{
  "num_hidden_layers": 11,
  "positions": "rope",
  "init_std_qkv": 0.0105,
  "init_std_up": 0.0105,
  "lr_head": 0.00298,
  "decay_shape": "linear",
  "train_tokens": 950000000
}
Each number is 128 + 32 x the weight over its row's rms, rounded and kept within 0 to 255. Layers, rows and columns count from 0. Numbers have three digits each. The size before them is the row's rms in percent of the matrix's.

# up: layer 3 MLP up, 2560x640, rms 0.00722, rows 527-569, columns 480-639
# down: layer 3 MLP down (transposed), 2560x640, rms 0.00375, rows 527-568, columns 480-639
up527 091:129135159062136118093177115135145176133116092119172162138145087129120146163125124130144139150194129159124094128139168121124156150140098130162132153126125121139118154129200073142092093079153084132168142108114109129141129150125109178145153085090105106118140154159120066094109110099205123120122084112207136189096123122172133110128120164129141168106148149111153123165150095110150139129099102106120109112138109113127079130152125155145084141115111116129134133112084145131137156136132139
down527 082:117115106131151091131170104171143102116086108255086174162093128133124079113118120080179117061108160140111151120065139151111052073076168146111144108136143130130146119129069117061127188117119160127101132133076116138107194183096146086106167121102090129100167087139123151165170115099163075160176074173124136135092111112076091170127144189092202108099133161109177114149138100150150125136126151115165185116154120144051152066121139121158092120135075146103113125177213186089117167052130096
up528 096:121118061189133191104125173112096145149145164138100099149135166152122130057132131169131128070147130097156121139141115163091142148073131132058137107106139140093115117141109115139118144139188075125170106067112125125128123148136110088153112144163083139133144113242127056110121123167129087121114141098171111129137152255149148117121109155104133144126136098166105108127138167179071125173111126103132112180149110108120144143167140142113127138121110126104130123104142184120121126125161139
down528 079:163114173108142152105102053146117115134149140152193111134075112116121157188160201109154023086085143126175133138120132094154114088185110101174080128127102100185141090104110107102173120067101166131170146153177145116111114065146155083151141124015107135153115162113132137149094140149137170119103107098126139145102098079107171101109076100157210143181153129102103157107112179081217126123118072181110129134096136148172141116079102152150205129164145084192187119144053158069169083124168125
up529 097:142118156126128103111089117131135112103113145108101138132083167146129126102138124079109131180066123179132153117073187138084116137167126108103096117124126088069131106137119142148105122140133119122098088204194129133100128055116156157123157118092086124144149140121169082164115129166138114112151108141057137123137138131174120128128124071141108072121105144115117143128100181085132131136145143096088130117206140143124123125124130098102156155109106113122132132142086054117116085113255113
down529 086:104157113137170150137127145140117119172124212170178083089180115161086153066114144190096138156120106161112144161157128177099163153089114166112163129126152132144106190114147114111145132125179138095120108157156149132162109160170104171056104056204176116133121148129090085098097120158076108120112092121163137067126136141133146139148122138086129156130102108167154033009098074124130100102154184115120126089163173082069098134151136146153086101047137074139078160102120077222069182152138131
up530 090:137126147159112145159122198129106164102119152166138100129122149100123131118128147113110153109129134142117176112132078148163126113095153125108111084132122114106171119098061075120088129140144097107190080054156150148149131146132147183093127158221157164140152126073134108105155115201057137076134159134115144058144128139088137129137109155114104151096130133130137139116134190159141098130116149120009120143221165161129166111129133119109142120109147139150121114087146211127144113125255134
down530 079:114072144051077122173162167140080144097065158052094154107213119076101168228128135129116109099154142068140048153119087082174155131078187112147145168113137155142121145115155107105085170126093136136135134113083119091167136107122059157127165077134139083122122136108165188138108151144144129160170080069158089181135151129155213064147130111124127103148143146117105110112141128048100144158139114158108136129085142117174145132200119136133169144117089113159099182120116115135152127171177127
up531 097:125109147112138173083174078108130102101145123211118130138155059145151172067122112107146129028165139113116118123119147151072135127103163106092120071149122132117118121165092202150165128153117112124115164107175149145129128109134153108099134143185102107129171136177147141153147133122135152136135127124121130125136134170049117138138140092129134142111143124148109107148133124137177142192095119184157134096041087135132098133141128141177136142125108158111128114126154079120133136129093127
down531 082:135160101105193142153171132103134139132146106146145137139095157160142118205116140153110111116071123132125093100121168105094121115158061136164101078166177150057101119104071140144130089151136127120199148123125146106160119109149119139128113131170183212159127131097127076108127112141109145087141105142092123096074051129123085127117160102136163136143101169125117162152098122130074139143132068162106145159146185121129083149129130144159206108068080161144199128061115135134165096104095103
up532 099:132142184147113153138126068124146168118105140137159100144211148111134148134115136150130124094128145164105154132143139122151168122180158126149117085122131112134149117127157071129147111127113232153124153000109135128147121145152132199090133138166140180148046113130152084112139122143122140142132113134109133000139142110111128129125147154126145156163138134111119104197134093122114121071118151180040136163101092132128125136090131150098123134144144109137114146123144100143130140134138131
down532 085:146079126125131144213112124082140137103149093060093106092190183149102107172123121120138105116098152135160108093128080082144122123150162094138129177047105150120149127082135153144115159122134106102125145122113106153148108121110099124144141151183082111131102109076116156109109099151164129146167096068156114191137112103119130152107107116178134114107126145130139182153134161059130172132089121205121121131123161156127187158208168127131144119141128144158182136192092147140138090077096118
up533 093:126124138122143095135071226130161192159112115134108141126090077155102145137115125150111104111146083169165115160145059130132130117096104131161142150116130150118134134105143189127151150139040137103221145102063121120155119171121109114122145109095157140137090130177126102125102117096102044132128147138098128103150127154224129113130141122141142128176123098131123158105130128116149142164123116127139128160115129103127127122133145113156118136111126124151136112101114172139118124129212122
down533 083:130144170148185125133129099109098133101098149160126140161150176105187153089124184129089126168137112180111119171127189147087078167166121151068150110171097155142162102174182144098103137178149141137142172096158114104069138169121090147190178181114099159147118125070102106114112191106072119166139083122146120109157129127160104135142094155085111081179115080107110128109148094097161103128114173139131108147153097064200167190094159128080220168169098124127141121149144102048123123158126132
up534 097:132106142053142043125079015124103131114111138129157136122100218142146134138107122141138116099068114092121113127114146098088125138111154115171108133160117093109133098101095061113108119136094124132210136156144135122168143137139136068149111137137137139114095155190137086177117134112040134113150151157115119080122124032100135125124122088145151112130126107110125137150125111098132137108145113119137121135246086165137146134104144140150102160161117136129128118139089147123127137139104124
down534 082:081134100133111119149101135081151104150058125175159101158122118094076114083155132178123155139069104176154136152171197171089116087168113061106151148117149129082079151121094117149165145133198098138098169160108107103116162116143141105143091099116130161103092114069120062110122110120091108149152126131112100091066143079152130122130115197143137163138174124096154099106158132134136076133145163110173139190180099106035132105116129148132128131129138112100118150138070202169084137119090116
up535 115:126130157097138080173129129145125128127137124143129160120160092142137126094158119119134104115150120051143065163115146115134134120108120137150127207134130162101134144126181143136131135188061012123199170121111100129157104119131139107132141121199171105124153121131124056138144130094140112113128129149005131122143153086112124113124138128138146138101127117125129147084125177119100118155099111101189132151166110128128108135178138142152099132110125140158132114137104065133133139130091133
down535 087:101064084132093117070125112156145145080079190164148154118119123109154116139111160181095141078100115159114118165048118114135108159130144090091141121125102121173129161131101114058149153160128146078091167096137137058073161148164150162152181152118080201149143099107121170106125123097114151190175109121131127110151108149127086148112162216146144078129153086122153107078150140135134127135130169123163158159076097099048127110155147109115150130150117173089140066109135161073199066151119113
up536 088:150143089168114105141130162097128161112121166138082107138043143138121129087117135146117105105180098177154215120157127111096204113088128111142121178114108137120107125137131119149116117160217137115164090123171125153101120069127116160124126107070170152134125128104142123125144120109140095134107138131146141221116125099163139123116101119133118111132137126120101140127120183147095120061135107151255128179140190105130155120124143096147133109137107131128114147133147195123117102123128133
down536 085:166114201155108158157096118182074169127138155083168107106174216048162121126131135193101152146125160128166097111138170085172116127111144086161117099110101138123107119073140102164114120099168171125158083067170141156083136160148130142151109181173091149116162157099148094137151177149096106138120135110137171082145097135146162105086125104162112139147153108113159114153033070097084145170122132131124143154147153132124157113134085138108066112126167142121141125157098090122108097152136149
up537 120:126127106074172074122163212136130084135122094133080149099106177132130114127127142172105146118154115134131094118142132130044124157146121107130122092152113097150091134123133165127118085081102105151039201156096124135129084157123131096139183104198151042123141183095158137145081117089087135125121166136230105059134141174198098145128092115128123100154090145140132156178099095178117120162111141198066130087176129114123124167100148114145072142138112154129164133117125108084147116126170125
down537 115:155190118145069159070122083157119137124168141101142080160111141138121156082167122076121083135076138125142188149129179132081142095126148181165109121117105132129179096154144144150123135152119092118108154203111110154157186119139150105130113095067130170168152160116084080116169138107110129108127122159106124130126142159121102113145116113128154165144116131135095088112168149118135115147151062093154134151184100098178126120081081109167036153110127124116090131109110132065062163153140071
up538 097:129119106115134112128086090134120083146141157192124128110154139128136183119122104154116136106145155073133142121126138103142149142144123139087115141132131155115117112130153099135137142103106047134072065211194148158110091163132118127135194138139154101096179145161092239113127121066113165127154148135202143191097114033161127129116129133135108132143121166134112134133124178141092115129122131108166128116225158134130144152128130098089153149127130130124135123154137107120135114136089130
down538 077:140188142100157118074130132194108153055122073160176110094131102085125198114151123087075142113154122116105144156140151130094147143118118093157112122149113090131138053128111157107116114116164130165134129138073061114122170128134126123108067041091126126134109186089129159123173092102094156150098144132093109152133132138153136097165132107163145163093157074121146106107157091091119108133140109124143115192135081142109082102110147122154063200174101138131098050096118119097192116097066139
up539 089:129126081168131136121120232130126122147101075108104159154138139110161158102148124107138142144148152061141108129151120147095095112090110147131136163131121144160105125145146143166128161134121118113149183153128127137112119181120112137113101159114121053133035114206104203091175111134140115156098141113076144100140132152093144123112141159142126166132138108123147175109121088138132152043144122152035128147017140129125084135158118099052140119115128144122124113138119109124118119129078122
down539 075:124127137167000106081127189201079172085158199149152196159123128113125128074141149094155054142186169130130158164174096140196095134146116141086111088113136091152133135114112125109138105092158143164135071155152156131105159107099099143161150162076145129143166161094148104114103165154118093110137099163123191111119143040155116128165114127116130141101147120110117145182110167160202134133130157123124068106106097171046138104114110145098150156160132174144166114152173113065078166115153154
up540 105:123131107125132192162128163107116118122146224068119134093064072102129156208071115165096126170211148074144131112126146124098123137170109117048127089126121138133138135116120083108124112093083109131065000027255118118139112149113115136138147138167141115097167164059125155107107120143113167125141149151155136060120110008169117121129143103132103114117111176141118161126111093141139123100103142098137117098145166120132158120149130100054123163112102119136138103156161123123140131121120130
down540 090:085148111131130132150158166161107137055101131198118114118091073104152156129143143144086156157135134115106116131131201120115130117137204162141129099121172092198126077221155131174130125103118120160072138113134073136179142097145167088105107108065152113096142169156130141174196083073100141130086165157116142132139120073162113133156123132141150184105152093133123057152119126107125125138176097117139143168163070156117078115119111115136095141153131131093092118119113103066151131134095132
up541 099:136121111125139166157137193132123136118152106134118152115161093131144103080106143155119147088160112111134163128123142126104235131118121132158113142127112137102113139139076226125138119165143101122152129139079138123129135128112121130111084114170167051120082116175100131118127127173124113102116145150085144078147134037112141144117133144137110163170127145121133122120120167075074114093128137160124131144093134116134139129106130186081124120133113180122130130149115118124147121127000127
down541 079:142073077126047104080125182126139103164132160097118167123114095133108110145129117048118134149157145107133197129136134143147105138086141095102079106188146101167141154174129170139164082132130120153129127128172136166129137092143166176157092122143128107121110159189112205076147145161143083069122113133074168145099165149118173157119134136141098118169199153146173142135102129184170124180134102089123096124089131148084126144105091120106077155141180120079114091079121087162167153129135139
up542 097:135129095102120156080150078132162149151127135081175121143120177110128127178136138171143143117113163181149198120136207129095146131170118111151140040120124113141137130123173094144130140114132176120147178204140121139132128121130110169132153127115075132129092095240150163112172128128062143158111116135095133138103128178094143127111147119126117119130134148124128114145156128127079103198100126019050127117165101174125098135116124087147108110172141118119120128130138091131146144128160129
down542 081:140176169156097142118117124175092148092171121052069138092192093164150099124136145114117067165134163130134142151152135068145135117119081136108098103176082109096081108132103165158072136115136095113143152121108125092122071144150115103100140123136098186126157094095132102173125105153177222063139123149147163114133072159163101165111143155154089178116142125167129200200126151095171169092116136181162168127137139160133107097211090151120147076128091141095104162144113192155119130084097108
up543 091:125135124176124080114163220122122124105127155128100118131109175113133087137112134178097120089146126132138102133133071136124108132178137104152125065130113122141150120125147147147126094123130092115077120180125140128119161056135139143095180118092135146124114162165165001119145143072153111134119136147070129150140123132143111137135121127125130093095138121133121117159118156153137105198145129085056135148172118144122160107113137122115120110135120137158118115136095144124128125128181131
down543 076:130137172191169193137094185128103141097173184114101080133241124148103084154106164118089157171086149113151040119120138105137095128125167141106127119073122093119057111161179117198060103131094091105134171130121121109124111110132109203141073064154120157177124087106144100137114133127099187165127084066162167161132101069177185112115139133117102160145139103185164115097104130085128131140135148162111120157130180067193130144175127166106158109107110102111127156116101107136092129162096101
up544 092:115131063089141203152117067133104122121120136145106121132113164135150132049142107176127123047139134083112122122156136141126107123120140129088121128136131135142126102150116065107137144134162148128192081060146128130179099107136130109165105139150104063116125129213144100132116118079134123095123152145027135205123136106145125106145124135143127132097150094135114103134144166155117114171128151172063139129191085116126113156161126139051110150142092158110126116145159219120130150142000138
down544 073:139092082084111082095117120136128129170144122179122143112120105160112145134152159109103126103149115161138130128079138067096107083161155060145128141155165152144136108093071162119147140184102088098148129173132119132098164107135126132133155135119138154091121152097111138094116149114155114138156101184067117141095135169139140101151130069162158119097171161120174141184117176100162158131102096134144073204128124176092162157070094134129171192163104178124225103125080181100196123120099166
up545 100:132126114135138077100177087123130146128163098050112122126133171118132124120133110155104113096130136093117153140128169124140077142174123121098131175127102131156133104138195183116125113141111181149050148220117127103091102193138124156145169124138126101116090158098137073141125131001128168123135119099093112142105125023144114129125139067133120112164122140132127142148119154162100127138097138122190144122162117107124110128097130139134123125167127124116126128077090090124152133141191134
down545 084:128152082168106136102113153125130104204115139079233173136138150130109108165141117112151069159061135142139206050097119072138105114109137175165081148117183093105101137165066135158106135063163100137106109167168103174141118108152154093133139093087094118143124155156093143126124096107120169133107142130127132127118153109056076061131121156181172180150122136142128109106156154122157132176181075104142166170155093118126101090083107136155075141077124155178145063126096158145042159106080178
up546 091:124116097127119129133153119129126209127141104150135141132135092122122116096116152090119126194172156120098095127117201120123176110110130121111134152116116109101111137141103098159127117127167158103136216131122124120166165146139126125135103097117169141130069116203117236127166135223181123135120140129149138234142123018112111138132136132138124154108142127128104132132109134108138149178119125088159124133103136144125129115132106162142090115124139145134124143135149251141115142129061112
down546 077:218142044156225126204130180099147148156141109074103136141151127091120105134140100135100126147109084120103124103133111165116123155112098144079171145116065105107138154124146134135129183155165102100151115099164156090154077078175118162179156090172136121122118136127142075134142138183132127065125148133181215120080056107142123168105164119111115107108126156145156166183136106147123117151112129156152076086123132110118158179111120143141150115118107148146105152114135137185119133090124096
up547 109:126133121108129178168109139118150127123111146176111136136116052116137183075132145116153144139165109156138151129137150097135124125109117118085125173128120105136125126107138171154126113121076112128177145090186121155080125123132147158129148090117185141128191133054162042108126107161123153108136108134180121203106127145246123116132124114127128095133115164121131137131136092116174113092116114135107132095066147126130097134085112110109130155127125118127141147146114097125138134126205128
down547 082:197181179102135131143150125121131111160137082146121090121152157168182102150139114131073136100119131171128146142110169116090104094107109166204155117116215142129129105093127164124053125128182154096136155109111110159190122194086086078118072102195057117099155133113102148141133098123089132153121153144087094177127119198094094086123079074140123127065138066126205162117160137162078063109136153146080179107165152135098118125139127052160123089082135117079156137125139146147191133095155150
up548 102:123123145084147089088123099136107098156093094107130114143122112144128145140130116118137123000115121197110044107111100112089089150099156113091119096147134140111135127126102181137118095117104103135101073255180119143107105168125132120123129140191136144140094119129137165151106119154090195109144124146201117121127143087155095134132114095117127131088143138121109130128113062123138145177111145143106123100105112166126094131101138108200138140126179116113135146113122180109137113143160121
down548 079:118137114157166118135102083147151096147157115142144090161097148118095125121099133102154157114067146115154154147158133095080143090145126134106089142161092125113148131112082057128173086075160099176088141178070126084142112092122129170101097068104178148104116166175130068073101124127113104103114151105144080077142131093102112133149146184106180135103127147154126065055184161145077103120172158107130156131126068113236067140120139173170132103153073056179120161070165152205054117111179122
up549 095:133126116141128098102134020140112144101140219126149131151141167143154067081136112150123154110167111219104142121118180107134165144158146113130113164148121099143099112136097124119144126124141131131098092098087105124197128078150145168185113161121118133121141145185170195139117147140087111133136134147080138156122149192036125127134142097120126121124135123130124138123134029087058118165128148094165151119072086152130124143108128161105117081177133104130129153120115185124120144134138126
down549 082:146120137109095071106128132082140120216135068090151130121093101148049100110213115101203130155141101152173143122146154089169179193099094144130132197094116130013166097133089142101120198080108104110145168162067177106095122101158115132089130099140126142150109088139098096133171125136132126106072129147159164145155101149152108117140160136168170146081079141082099148106149136160138140146096076112128154088189129108118151106197149090125098097154166167138150106103148128100125183123155153
up550 098:137119113144113140177123118145101165134129152111102139116078052112141078115088150109150129112150134127147090156130094127148066136101128126085106139134148112111143141124071173136141078138198073120021226087175139147095154060135139132123142124127147104129148079110145091127156128137219097149091132117157137209125142168115132130127147129117093159150132152138127118164131152099109160135129112084132128109112162140123166123130119152099130135139143120118121121126145198150114129145122124
down550 080:167147143183177152098140149146171191140107122127122132117112085143176092231100093121090150044112104126133049066051099086167138064080127154105101159092114161164117121123085146106089113105130147112122118077144145066155131148153130152135127087079105140093122117128143111110116081137127218110153115081103176153189105149119111076094161094173191162083131072097119120089125104115160110096137172137097156125134180122151088129175127116154163110128153096140088128080113162116224156044148188
up551 097:117113175124125050117118139139118147125104085116103099110147042110098139098121132122120096147149154184125157141133093110112089144109101131069133232149129106098134127117186134122119113121127032112165127245133114119143166178138125098153112135076138108140206134142145198142123128113109114127134122103080128114149125203177127124135136144119126110090136141132165126112134157148120137160110132138255108120108145108127122103095117137118120139122154105121119116120146116142119153126161129
down551 083:171136111172205132123144139110155143139063127112121127156125112113202177165120089101067102134153078076071119086086079132127149114108131135055119126123060131172092137150162165111138155142103127110122126141125153040132147155158132151145139110085091187152155055133101096151154109092113129138139161126125171080152106154186142093071132149101136146132037120089087104063147131095155104121135142113143175160163134091114144138145163088154143147126117146127114125088187119109146115093096167
up552 090:108141099114144122102144204129165149125141064083126151134120167138156160107108119077139138033126119156121160132146164125145098115074171141240123195105126124185130106123117115162135104157144090117157173106092140137129104100112138188126132103123155112140083128069137014135129129186217102097131133120157112178111133109074137133122143091138116136153103114131128132150119123081175140105167102184113137121116153112129182112133125145089151113103093150110130121118083179117143116124147122
down552 082:171114159196131133062173179065102101150161160100146155156129112169133106104113100117171169157120154161154136134133195131100141146194075166117128131098162163149118191158111135134123137123144112139126159141131117173102107110126094089155114114211112171112124196138145104084098175134116168147154129123092121118141134128103126124207117090123092121087186122163127160107057070175136102183086148095141131138123112147148120171104107157094122119117137181165159132148110121164071124167148115
up553 097:133143191118121210130098114136128136101143129160162096131180084129126162160145106077123111101156110067118136111140190115112092127127107158159141095105145137133171149111155001116174158123148109121152144142154105134154128075139121174138136126118163187124212130121136160113106127120140114139141116142068140130121113165146121119153113180153139165056130137138154136121138163114127135187134118137115136165134102118125122123123126126142138163146129117158123133085114140133125156123174130
down553 085:114093129116182113139095136109128118153051158139046107093122167148139116097051138123057158085177107111161078122112163133112146136110184090124144124092128147060137112159095126127116172179077142130154133132033103055137171179108091169141132157133087092170147055121123115146118122120134129199131147112136108103121139071121079166094168089123157091096095121131120148125126101089096127128096177172169138116112128090128107147194205091122151134138103190167152123138168126121152092097117116
up554 100:140136133113123199112134143141103138122135077170102108110159111144159103119105118155112137098153100118108126128126094134109174134145109149184147139132132141124135118123102136107159131128090101132017050042146118118128110076140109125142140148153200116135230138064129176134061141048147083154142180125145109104144144184181125135132120151124119157107121165133119129138132112100051115189121124170177137135107114084130154141113129145131117124142123106118126151089125191129135144145142130
down554 078:156150116091120136141141097064139118159106132117087146086139116167126154122135157057095131133145099114152159138156140145142141152061165115123097135107131161073152063150152125127112170144115104106161111108088102110140113104127144151139098149074176061177120111084157127121145066131109086148097125154128137163164137135110029101098096112185165120128130130116084139110123120102159122162142144126124143143193144136159112130130186059140105146156166159129095087104082097113081153083130148
up555 098:135150112163130162096088143136138134116113180126107111112178150146128163135165128126146172186215120084133185079150114120127154158152098153117127148092119148115114131117055070157110118050162197128183005047106127126125126174138095169119184141077167129140128150023116220108108110127117122115131126134148121133110130101156127100132085153143157127121132116106146118103137110157203144072106128189166118127134125132127088125105121140077149111154127113110138154088112164110136106135117125
down555 087:132129156067134151166122095145091133125099145143156105198141111130044080124128142084154091126149203104151136121152096134115138124112213127139155135122201085185192074080146166073128120151134150120097080138065139174096146126103122116144100126161098068163179123094082138123143144147138070161153113153135155176068169149176136107182092102114131121112113098133149167144171144107088125137156062118155120120121124092162185091098144136186124162152139106084094098148186104131126158071160133
up556 093:131122119175121075097149058142096137131106111121112101141165134078134122094127156139152126123137151107112128141122156143150028122138147124066126191127139113137109097153107115105101126154255156114224128246101122102145116193139120119165177143105129112126169095076092073123165137173097119121108128112110139178143117103030109104127147183126096160128137121149124157109122154129174114241105144164093139121143127165127126119180107139143116112140161142109130114115144166131124149118202136
down556 084:102086091115099129150151148138143137113145102126080139158119085194122124178139126101125157094132135086131121163094094094099128104120087089148157146174112123138145152104148091111074141124096111155101122163157142107119174100149085101146147097091156142187124092125156136083115216125153109153131071099095107113143064150153139087119134161111109090170107178099127161126130235092175140162076110111141123096075114182152128177145113154114133120179056100193162157128157198140223148112164145
up557 099:127137119113129103123162113122111136125131109156117131139101072135132157057123142135098090100187143138141162166156156136104113102139138093062113173144119130118124117137213191143127137149165150108086136112139112123086107138125143157132172131151177097119115098118142142111149130213220167133106135142150132135168141093223135112127136135128114130103132139159120164147141130162166133172088120164179127133087147070129112128120126105131117141133135150111120132166156000132138135120150134
down557 082:159137133135184098110125187166127147117162104088154105061098143081161127132065155099083149142111148125130148103104210132123129130130064148145123135138122133167120131182119127144089105134120118121083154070159134138115123096165128060171104136159150157105146193105098097172158191149149117165123127153124166093087075157131124139107102117169111137163120150150127158145056184104136090142134139126092125137111087163112077146104102122151149131087104108149181172144073157123084111101107055
up558 097:129124144141127114101116106136136120144138113109086133144154131142123177137120129136117124137099120164133103130134105159181060148183139134179145099108136103158126119120165116159134120111110161117005109201110122134146136119124134152149173131112094176144153133163141156123128137000106093169122121126181135149114137118255124123134149170128138128113124126108089131129120109154130141137119149103115132141114112162123095118169131076106132111128111102127107132132086110131129132138168122
down558 080:095167134135202141169176096159141173103123157163133127127206119135132129078126152156135100148117142132084038205125101150090101117104106143132146126108098170110181147101150108086150167199147139084080105162136094104114109169134100183132166122147108172148157091030160120126079117119071179130132134161172134101144071098119115103129100150137150123119104064146133071099129111102153097095153202153137119127166158166153159140206105195148178117091114145172114080170121124131109154075096106
up559 097:123110136117118100125109163145103112124113105123144129115082087109135148160112138095119121122128156153117137153116147132053042116117135110100104153153135121095147142138182121117146107163165160135135183103167124123169135097122137136107110129123087113094128135188144123117152136064255170167107162121115131116133113146151133141129136140133121125097122138123172162113114116104127134054160097086068115150172121155117149111120128107103087144124142130152127113123146059132156150132154124
down559 079:132123045102115115113128142146126114107118192121117132135103049122147135082087095174081144121138093074126104156128107149107111081153123110081135121090071177072101147159152112139177087162103114071121148095147098116135157144128127192161084093087142094118103096138089148125130180135135132109105126102165160078149081123186101123093114132116193132145146169177135058116118096131166141117108185117178118180155115133081112137171145108117152116129085140101086151150132187159142135109099117
up560 099:136126138139140087145168209115148137140148128162111146121119089121131156154118127138132130110147114066124153166162119108133094126138109111104123141138124138131096152139136212161119128150091080132070125103161117138119127151120126086096161118206135096109183121192117015108133141226251125165106137131096108138135133160203123129108135125143141120190113110128119177140108093110137134080112115150089130112092141124132104135140130156136132112101118133122135128148124080128128145122162122
down560 079:160153144104143143100153087119109184101195123120232102094109163064188092121138072120049060128098151115160175119128252130141088105171076148132123132114125146049167104141084158110150066112183104119157186038158200136070113149142142119202101127083115186111088109103112124094180136110074142114078136107118162124073107165105108087116084120199117149139096149117145139176156132155125115145088129105068161114162107150078169107111087078155074157171127151122204112164093191087125094147158099
up561 095:129129149115126124114130173127154120122089161151150121166143153115119126243124127181133126110098133173125176109159149136108051132152159135162135117134139101146120139105136133111124105111177163151227104139174143141112102152121136147099108136116138165145137126030156097107149104070166115183128154126156125103157120112082124143123131156124121127222146097104145104164106123155114104027130119114122117125169120180129142139080126134125154144128168091137140113103143132115119123125255135
down561 082:151189190138152173104158088132100097094156118064125071115130159128157129123151081053156085153075161114181100167178145082131165072099075146156156177129086100066126076151133170141167097106136115108132124097123150160135170128093151117116129142134119151152072051143089139164117120144157084148125113097141133181151109130135112098098140110133152076151128128178095122108127118035121129091108117144168141141140127110175115116174145161137145149187077099057137182140117109099139182072166123
up562 092:141135103117121078129120167135137131133092120166146132117117094142091098082184133105123168171169102127156147138123102129101125127112112147144124064115140107096097143133027147131117125122102131122150004230034114129168144154121124136129120125107123122122160146179134255147122135132103146143125181113041139123156129254113150125133129143129143102124133106117162124094140102107077153171164132143082129124085117135128112114126135146137111098137185113137141136130126196131118135118083124
down562 079:138118124137135110126163103130084145181131132053146097193129123103153154121149107150145070169180125082095163113120052180130128189103110091094108128142063130069134118161187175115136096122071075158182119123112158093098114125129086160105102124154134134181170033140126126049130112172094106154134157113170186135095162153201156109118149142100118105124027132103086169106182141126112103153146193112111134116153171067124211146148124130175122145153102119105109165083151097083086165132153120
up563 094:128126115163139114112131052134111124125101078127078109122161139163133093185107141150116130123128122155128136133137183150103175164167128142121137108134138095124131135137111196107150114085106157121200045207203119128109122125121137109143165133173143101151126136111147137150078151094000145129131171134220109117168135198151122139119128157120110168162122136145137111115133104130128128164105121154083129090097109079131127142128139143110144100112144136106144146179116088121111129141110129
down563 081:143172147102141163089123095063161136135171083156138051178078102119114150131125143033105163157051124157124201155109184152100173144051114110138099118166115078130149096183145164158200144153067144088142167154076178175139107149135133112126069090146165118149156154109095120169130126131079154089106137128104167127076153180157098120153125153100132136153058146133079125075154140095145131118108069166110129090147145086205075134120141138155161117114110102132113142099165030095131174157108087
up564 093:131107139105136107106089027132160102128154122142112108116168093111146135104147118117106159043151145058107122132115085126131033108086137141130128202133129093129170120126125185124162131097079141113043096124065146134100134175118125175111133119092154080119212143090125198120131141149036148167135182141074134092117125071181119121121123137150132117127135140127153127145122118153126166151135143168047139116145163141131131134156128099155117144138122120116113140145114162123147130128147119
down564 083:120220116134162132065095153099126136164072206086146124140119138154153088177054098138103093133149100128115162094111118130167114152138142177120095119077138126181130108184155151094057080194122128145099058131129093133098153093106070135149125122143134121201177165133141099081071074138113150161137077123113150094073140077143118121168088132118151105140110140099075158065101145104087086201212101120123125147148091075168128115136151183148176148095111128125093109099108107070124132057116141
up565 098:128139119123132184150093083153116046120116143129106112133159068147145147187138145093137157124159120107108142106124119135146102148170132144055141089139140142087156149143066144126147140096052146131173027118129131136092157073113130133132180158187129131114089118084154165150134122134111160127139133128134127016119131137255143113141105142132138136113127109138124145101121087122106153059122126106128121104089153129125116142155125149089142140127128149132130134168100152112112139127122124
down565 078:146123092119116126170130125171132112125154068204165111084126122118116185128086106147120115131177113127134175169163108175147117111071153112046123095173151148168113119132174159156185123134106097142076152154163134121202095127148142182110136063132139119121180142116160123082081111126144071164122132170104174160091104146156072109135122091128145146118159107130140164088173169150061108057146138147126123108110158121131074186112140104174164144129083098111137109096185046224150172141131099
up566 096:126133122155126156130115072119121084171125115153135117110146183132120097149133108146149180107157126176138153127129124132190197138125143155174154146098130139114131137113110068124121140151149151141165102055156115131091095197117114159109124112168177159131080121107102156136132130127130092106143133127094126074127124164154113129120120183141128131150111127097124106103132125152071115160136149135125132157158148111122127141122127112130111118103128103123142115099110175129123134136053135
down566 079:135131176146084078102061079123133105114133081060122145129132133118145128143190077136178122127153113136141174166126097118197094186135149127071146109173105134118122131111125128094126132123081152140147048144131129112128136092150105130148170146121106166169164179161113159134096101136167096092132143062102109143181146146113110162140139136126079103082135118130066160098117111148172129100091130123096100108127115112181216127076146144088090157168143137138122099140087101141152097163096188
up567 100:122128134114127110148098043110114138154107049129123145114122110105138121114107147133139143050134126180112143176115097095185099093095150129150128101131143163117147147114221180126124140156168101123071135222043121125148138155123121106143124131143141103130192119118116175136123145149086162105126131114236145105144115203142132127112137102119130151122112121145148190100141126079098140191138139112089139146149128123127125136117131150108118155096138155128126130149129118137115152134122129
down567 082:149087134115158070104146152054212158096126106086157115147026161124162148154094133164067174153085116123099163097161109138023098161141032122128111144096120078128065106122117119102064096138138128193166132157118078121116135099157065151138114141109121167138128191119127125067105151108126144138116117068140091112091140115134125080122065117113160079182107155125086144177171164097157086123098133168133130143059162150146103188076163179098137084133129102171176141109136135123128076175135100
up568 103:114136095146141102158125119113160119148121189190105145111086157130104186132135128139132130144165131167155120123175133147131176114116097112099109116113116138112109139132164108152116146124125093131199086190134120130117141176130125163105112110141185115126083104183148085110123097041044178163125117146070141103143099128031121104125122131131142132136142092128138110122126098142195144162129130207127128135114115126121076127122131117110095124118139126147140120126142117131132132130068125
down568 084:177148153116196117109142122174108140139168123127129059149116160102123100129124108090104094140165168069149109121071203121080090121175111138148108102102152083120128058171139180135142089146106158120150191136099121132092157121074130164160142157158072124123143133144093104143125201166137142144108104161126108135122092120196126149153161151117123131127094090181119180175129182081062132146133092110131141100105151082132191086120106158130111154143124121114146104141148105104144118106155170
up569 102:125135077117125113147128123133114121143134135105118106096085152128142149167126125145133119189144140169138095164143080119161151147111138125099139215111148136116137140135152113114098149133075242128095032095131126139127086158122108168160130157178167090131121107107111128096109122111105139152142137143021116156114128061174126125114101134135131135127120130124130158111149075153056122127091120106155131125172139086127107119142131111119104113143137107125136133139124016133143143147134138